{
  "d_model": 96,
  "n_head": 3,
  "head_dim": 32,
  "vocab_size": 5288,
  "norm_place": "pre",
  "bias": "all",
  "tie_embeddings": true,
  "optimizer": "soap_variant",
  "lr": 0.0118,
  "beta1": 0.95,
  "train_tokens": 107800000,
  "steps": 3290,
  "dataset": "wikipedia_en"
}
Each number is 128 + 32 x the weight over its row's rms, rounded and kept within 0 to 255. Layers, rows and columns count from 0. Numbers have three digits each. The size before them is the row's rms in percent of the matrix's.

# layer 16 MLP up, 384x96, rms 0.476, rows 262-295, columns 0-95
101:172127112144129114134111139107140129101139132146200170161125052074171126114128140155171101141094154183128082126128172109141161143063172152055170099133147177163105124158108121108112148061157133188081116098105124095104086200151120133135165135111177108137154139098075180109118115093158087119
104:135112128144143074114134183182087199131182094150125127159168141140074163076123175141113075092057131110121155141164102161095157066096153118182110119160059091109111130115111146170150167160140177108039126122092143154151146112120152122125096176088119082112104152136137173135104139111133146146
102:130102132089117200135130112148103086126132147132161099073127158097182090112053225101139126148146140121120123154127157113100143094086196136145065115132184188114117109153153127117210151129149101210121152135173100161136125125087120093111151101139129151107139131074129141114149169099079161119
116:125109087123095174163168077098158134143132149132112163180126149059163129137164127107153071117144189137125174104144108131084153157153137201140117119145118147081139146126110158187148175164135081151087135123134046106114100085132109208155154090154096099154142081111189102167126135153148117084
099:100114134120208172128163159154133119147171050110148083114099090136047108140153184182104161170127084149137146123090090179134145124126132182144119141090098102118124083183141125112155109125117126166129119138130135128191112156152134108121151052153139172120202141074146148169127173165104128089
079:135096151089091143151117128177122116157142098166187137129132185107144111148144110151119142145102114141094144136121084111170123051145132099109098142150172138129114153185115103131081129034133117117157093195169078153130097109136112187145082109119114077068119131097159188132052148122120152057
093:161170107141144082114112143182162136083135165161126110100152147156124134092128115126080111100168157088077100115030109118128168162154131157116078173086108150036104137094086140076131113176113162106126149172090151095128096120157094178157121151117115168137175129159092190106105112145151160098
101:170091170131163090154177130129142080134192148104109095134144106134046079071097104096103174127085127119074089129118127184109147072123124121147135114184060140123122207151164122173111119131151134106085114154089114185132135169111122112120146151152103098129114193122132109119120060128099161175
110:176119054107123121137104134145125145181127127045107100128157092119143084114083128138163138157153078170060125169168105174165084098097152155146134162166127144145154133123168128113126134083196132099091105161088121127151142150153110068120165199139169193106145123093109133147072136179153097118
096:144092159181154127134159123151104074176121101095097154090144137087110138084040103132091153109146164142151121131058104140115127142100099156146112077233163113140122074056141130070169150087114102108105156165098138121110158167140162114113106080141110130164099184115144119130141139188110119138
089:087109159093100081178171089131122094116099124120087168187147090123138109110178149122123134168113093120153110105065149137076148060112158161149129180065132185114154101108093106155138113104158126171149137160146168142121121137138203183101145137186140083150111158123149145115138064212128122111
103:136070167128150121080144125178109103116122141091113218145108075122116164079084153189130124152149111116082095153094105104130143087116104139161085146162096161132118159119140194129121195157100126141106164121069126116142169146125178132131140122056125172087161170091116156192165085151089116138
096:162054180127149149085129139113140125089116139150088126141122041169074126128132140151082165052102088117148125102134084081147107137076147161168148164153150183166166109123146165118081143100118117147164169115125082076126119157108188148099146137176091155149124162097112154156161147184123173106
085:204177144137143110111120185080114158073135103093156154160147098153158102212133109120113130102090169136165141066157125084119114109119144064142144130098165154167124086102082087095145113124106110140126103134149120132182163102142144213120120098141155046108096166161124118107150096145170140081
104:150097109154050161115123106107114167114148115090165135106049118087088137112137061094151138173161055158105119153089154159131134109087077117150145114147154170126126181117151100184170167106107099120110116172143148088073097155150157158181151129175077128148117090182090089095129103157137140132
114:131105111106133139174158172105137115153147105141164116114142085128151079104088140164129123146132120105111144158154077125169079171083126142096094179139091120089111132187122142092107127140040156116198158052129172164161154158126160175120103116143128164098126225166111120153119122137066141074
093:101116112176140146114138163120130118170147093109181147153182084153109111169114096132145110130156114138127164106140103097120160103125099182171108165166146155132111111120147124014144164174136149093134184147155125060161062138073120144131112140167086172132109192144174158152050147148131167122
096:117121150111089143161137154193065123130115125107142125094086149133131078137100169105139159133160161167088132097065138141145091115135140148064090185170139087137154152135189121092134085089105081145188120158146152088130115135128092128188169105159080089151125163129165172124169130170116217104
106:152097105046144149122169072110146136160121143149102127160063147195197138133111129144095138118127104111134137150100113140171139106156054144121118172096167131069170135143127159139189130154055099056172132154160122104175161130180148085079147128169104147114109130166088163141149142126107137092
106:154076109170100119105141082078122099066139093151079128151116095067130108121085124133147100133148143164095105174159120195123172141151112118102113084161130189177119152123140131182118156096119180123159143075121104221136175124109169120094082123131092107131127125215134155108164149107125129176
101:136198171122112174106125138113111124133152125163132151091088166122146130145088139159097101094175140031095101152136097141074115133083139114164137135160184170087159134182063121068119102107110150135072101107185112136126100168161081105107147144133073103116118154139116128202168093106117086100
095:122120122157101112094124160134086159130147164068084077107157141203135047084122060161107139176142183088121135156119059110125087133108142155169078145103138101169174084139086145139104158098089075163123152129154086178138141169155104141150157107158138096132088098167114144113091135131140179146
104:147107186123096180157177152096139154135160118141183121092106159104162167111162122143109112121109085130096149143162180117105126157072209169120106120121153148175103086139156124185134131104147149177132123104093111099138206160095167097030129120119136102103137134138060084119084150122167122092
091:196087135108107159134088124099094177139148030101183110129122147155134139177133177053150107115104130115104148117084100182153153126135071095141153127134141106100203130106065181130126103092172131122201169131096155105136147157115162105086142143153146108126157095148148088158133133121114139185
104:153078132142149184109127063095097145146128093178127118168126130055082129133099087073086120126122115058116141126164100134127041168131175165086148100118136129160141151171099105142134135111141113066161111169105151090165094133106118118160173090123123114146148137111137222164092163144147160164
104:136142101117147109188051111175084101168158139105124125157188115133144093099146154131170082114086116117111076106151178143142161164161198136105100139131115137127072139146112077103117042108077183123072154124140087118176183157154134141114129149122105121117112166164122110075071150115080136134
105:131185090119078125178156128149082101147106103159130091161079154179140116142097108076125144208113120154133148135157126116132188148063172124157110183108161072153125100077093124136109135115098168016151102131120067137121142136104146128192155142087146174124119135102121107106145152100115102105
099:170099153107118123195130108090170129158128207140126166084114070102157119101119130103159086138144177157117063147147112161139187120109082101112103063162122145127153112120130084117136157124149145129142130126158119130118227169103160122141093145109098107164102225145099103086138124101130122060
111:168175084107139147134130076076124109105114193123177169132138104099119049092106175144082128181152128097168151171137160114108131116135101186122102182143118082184098170121127132138156128123091094165123122142131156130225131078110126127106096184141107129138095141118100059142163182106140149151
102:116090097108151123079154146102107093100138098081182048149144068132153120144140144137115160138060177138134107091165112110175111130143139179150115046132163117122140138103088139146167155120151132133177136150135103130173187129108117120115118127188112042202079106143092156145151082091102140155
094:116104147108169063218089152116097130076175162091145086152104176103154097106168165120172096128106141082088162129154113150070123122134180120088139125112137117082111140116115178160110177132148120118108136082215133156116103099121113150128179115139178137136102124081157103117092081072130078143
104:166123091163140128126211129106117134130143125132110182080168083151149121087092132146111159101116112157087110108125096103095088154047132111095121141138149153103143128113150052174102186097136073192157101108092197134092192123080153165115142087097098085174078132106122155157131150152128132136
101:154167113129176160103108168071131139128101094047169123148121147165102110178148108088152177158147159105160229090083121154125138186128169144133143140134090102057130113095149144127103132159089108149131086122143122120173093118108142168129129064139110096112121117077074086165153097168095088138
107:079179175181138159127136089162103094153161171119146151124126155111082169147133088125098116099159165131085170127125098165188131104162101196119107140150147167176130146133034097116128127130185108099074156094112098106101109105148080155187174119142110113181120090132137118150112158091113195132
# layer 16 MLP down (transposed), 384x96, rms 0.5, rows 262-295, columns 0-95
122:153133116114124074156131073110140161126120101127175130208149121051138189114154182126091109124142112209128117130133115123114161131124137185111189123132131126112103100108128116117124147165092121164131141126097184083119056133083120189144143135094223102144178145126163099072126084140154148101
100:127126156097161130135161087194159149152164060127095127148113117082189098082124137089201146101071137089095187107148085120104108103127080153146122117107070141086127143152126114118079137168162071104097061151125054109176113125071115140164114101133139152112143120165126158133134150159145083094
092:066144134113178042162115196127161160090165180108134191106150100161090107149160137168121096058140170092179176133142124181119155187098109126108186105116109113094108149111143175123101139164126153110174106119138140164137146156176094133124143174091138141136116150124133130158099151170164109184
106:136133124089098111129170139122107167168103102093105124181128156118136147156116091103100098143177165156137120070071183093129119089142107165161074133124143108118068128166094113140121183194106183126059116160129127127109159077158117209144123070115151219111095109133125122086168110130137155109
095:154112133116145135135083088160091075109090216153135092158120171147195138149110059113126089143196139149096158117151130115124149130138144083132153105159110150128170159118170091152082140107144148096187108167113111113139172136068136128114173135148159155174088030104137096181132119133139173110
084:163054115197110150151161149126104123096146054122170137044109154125182091133170113099141123109106171107150151168126141126052115112102123128142137090157086144158144160100136162131160130111106071143113167091076150140143148131122176148127118172153084130111131132121138046156187138121114075186
090:115187144128161144161147088061166125142140092112129137104040111134076127139126160079102120115146100162133156104111105133100147097138101148105104103158127124111129081087142139134094144106103102153131089185127088097159140185173166053104114136136115061171113155128100031070093134077117136151
106:153161172212102065133116167149062120106113169099122138134136125095141117125136113118150141108075057090097141114124096166123175172151126179184192167139121051147159153130139099133123167142160158152107170147096114151127093117130139107098127177128114077085108179101120122052153179116121151133
112:111149116161131130122121119144128162137077158172129146135182078144068065133189132161130178180119107133087129101082133089185135114149114092061154125130090115150127160145098165103071092052176151114060142140127097157114096126141141137078086146074094112128125100155178063171152120134135147144
099:135131106050182090111134070130173114137128083168157105149164109138159119125154132107157146148156150038176142149181175113143106078157109120149076151112118152104113157184136052115131094144145084112092128158097182141116128129112117195163099130086102152122137137117099204153113118139170083159
100:057115148118140124154092145065166169085126091203100129101184108083092077113136186092100119124181189140152131144095085102112137134135147148149110129147120086140188137153129124120167144129178104078141124137187134090095155145163133157095096086168070109152121144097071138202141155139123128124
103:124127149112090127134078088164136102161194164099101164116079120132115186153162163142094194123119182163117125195151126165129133125184122108134126166178163138113131135148122174091132108182069115096127128111155119106129108125195145176153077100170169128080097074059170161148107097104131112103
104:170180112128181088093140141223097145083120125138211144122123111115096130104142143135162114119196098169151167144133130151132103087137103104143151190121111057180097115170161086084104122131140167110096136088182078145109176115133131168173117127152127155161097122117102119158091115109194129160
087:156091098144116149107133163163085161122056178175152064076128101126179109165160124154107150096127125148110157112125093106151119118089161047119123105138067160124122205109128185118128159181137124141122147120120112136166089111147118113182172217119093124148086151126098148147140171135123194130
102:071182073154077144138147146130175141159127112159142142113188117074149110161120124162158116114144141127115129121149190079082106152107151113142108154157068108089088110087068113140140102163074128146132088161104109119141132184151110092124146128173084203170122136186112157045098106161098147119
101:059058218160132127101100090124132096139158088135126100141195080137121136138130121121056139083113183210169100061117119118126151131105114138164146100142112133148130139094109097136089132156108148136136103170127185146130087107116064127136100139124086092129203116112179129107176128144108106155
096:149133173153129063154132085147084107076090179149131125127060153114132083108110119173094151075139127155113050126118120109144097125144123123127071122056071049134192114116156161134133099120173092148107117135114115111089122088148094092124144054141146133135171145142101060133158156107153140162
090:122088108212150146120090133123149137118147105122120073119098145157152161148150131090127097132148133102093074109115127135085105108094077145145129116135172109131118123140155065152139163140132054171140145156116164088149120131108189126195150112145162154171075132184206097122055098072141106192
105:149215059071101153093138122132094151110102179152169063136149149119111101150141190098167132107115095112145139123127143158160121133130131223053174169084092132080176121132157123124136129192166056167137116157156171124114135126111132136084078141131130102142161135129087116136109116152121131148
114:095130087056190213105175150152171143160091157105114108180133142172082135121093155116128145148129111105164113108158148148136089098143083086152108134139154153163092073132166147170140160077160148130136174113114123073178069132118173153163118096156141102194146101138087112078134171152106123140
096:115145108214115167190105120139138170194104079131111159065129126084155117097213127107172139124128131121158145107119111108139111091107133207156106135104131098128175153080129177114208126151136105156127106136122111085134152127117127131162107074111101199124098126123144117053156170118075130136
095:136062099133089158112134124070141090150127111077108145104165109141103091176133164138144124153122107173157099128119191103101129104174132144151143114127105120177121140100125091101154149068128152100148069052063201104087161136146117116124113160189135122106179169116090086056140107176114160100
098:098163136081131109172138140085132113039152152147105137096043136140133126099128096113099156104123116116069112106157138100117138139107073119083096151173106145120111139140091135150136080069140132112090061136137119092124134206158117144152021141102079113122120141144176128117150147117191179141
086:079123116070133154153158165154148161159175131181162161177134089159162109196125138147162194189120180085107136172143180153153126131145107069200184135103164123145168120162144129146126137161093152174093145130069149163108134143120122082116128127083129203096122111126085097142133115155113113118
095:118163116141121114114131110137083139105113109118176136196105106110098109183151141120106138035143107064093114120125088120118136138198120196142111141151098059152108094088081095129129173090132074119121102072083114108147117122155126123090119126143145113206143137155081141198119085083143098174
115:143128063170156158132144051146103069150097123090126155139107151146124119129154171111140108125075158059115092120128174130054107204149190147108151087170216174070120124141125081127121139142091154067160142128159154129140137144112143187142127116120146098171145156110128134112110146179131151113
103:175146116081157118170173178137083078164170132177127136168078116159176092128051131084119145124112096156088106160150150133180116154105119152126153177118165132124124138138101169135045156137122128070163106153111104149138144117108126085147178156129126135102110176131120144073173080090121095051
097:150074127169111178059139156138069122076128103125188134127148125133142108095125078117056151152116122108138145100079113024120094177179110150134163086163075119150141113096168113086137130122132207126145182098132172126086120160118130105157145102131114051150119128135131109090127122126100122157
124:178176094146148128090156156114196101132081110119137144166146126095103139134161092134135123101161113146139147100091183113150076189135113156168055188098038092114105143154152149091140098124126175175155139112160154117169116065067119115136074085131093114102175104113123123091167132097121155144
110:153134079144124182159133116141154145111098126114183102130094100130103128169055088103181194085137122117112118092127101121132135150155138178118147107099124122147148069147131161092110191188173159069066123097133044171119149087107159122084102108125113154123168130150134104036126132159113120101
092:177119094114112127182145130123152103153094100151101119103100134059128156087137144096136116115151103112063170102093215141141115055143159128169094153049126148123181116145170121093126122102102129136152164105154129111146145186057117123155093150129111136120102138162095158130042155153096103064
097:136157089101102094120216103166124125138145099151141160087122150158105141100080096135097138101109204158135152135137096080085127167131166027123158162125105147090171194117117080123096160098155135108101143134134106166100154140117158083141126082163130052093139160134102175162110157165167125123
097:096047139113099180111057090188125114143134100115096112154098108142126140093127091157120109102086104097155138215142147131119180134179113102100139049171203160145134140128108118086180159166045141094112161120126097110138103125106157105135103145118134120112104100145152120090150157144173097171
113:137096148101127104100062141104163080121140107155085076119159136114097075189116162136076148115152201044139131135123075140170107094095146145132153163118119128145127114173143099115103129136168081165122067077105173113140142138166126133165064084084128130133102165158187148172078140127136143170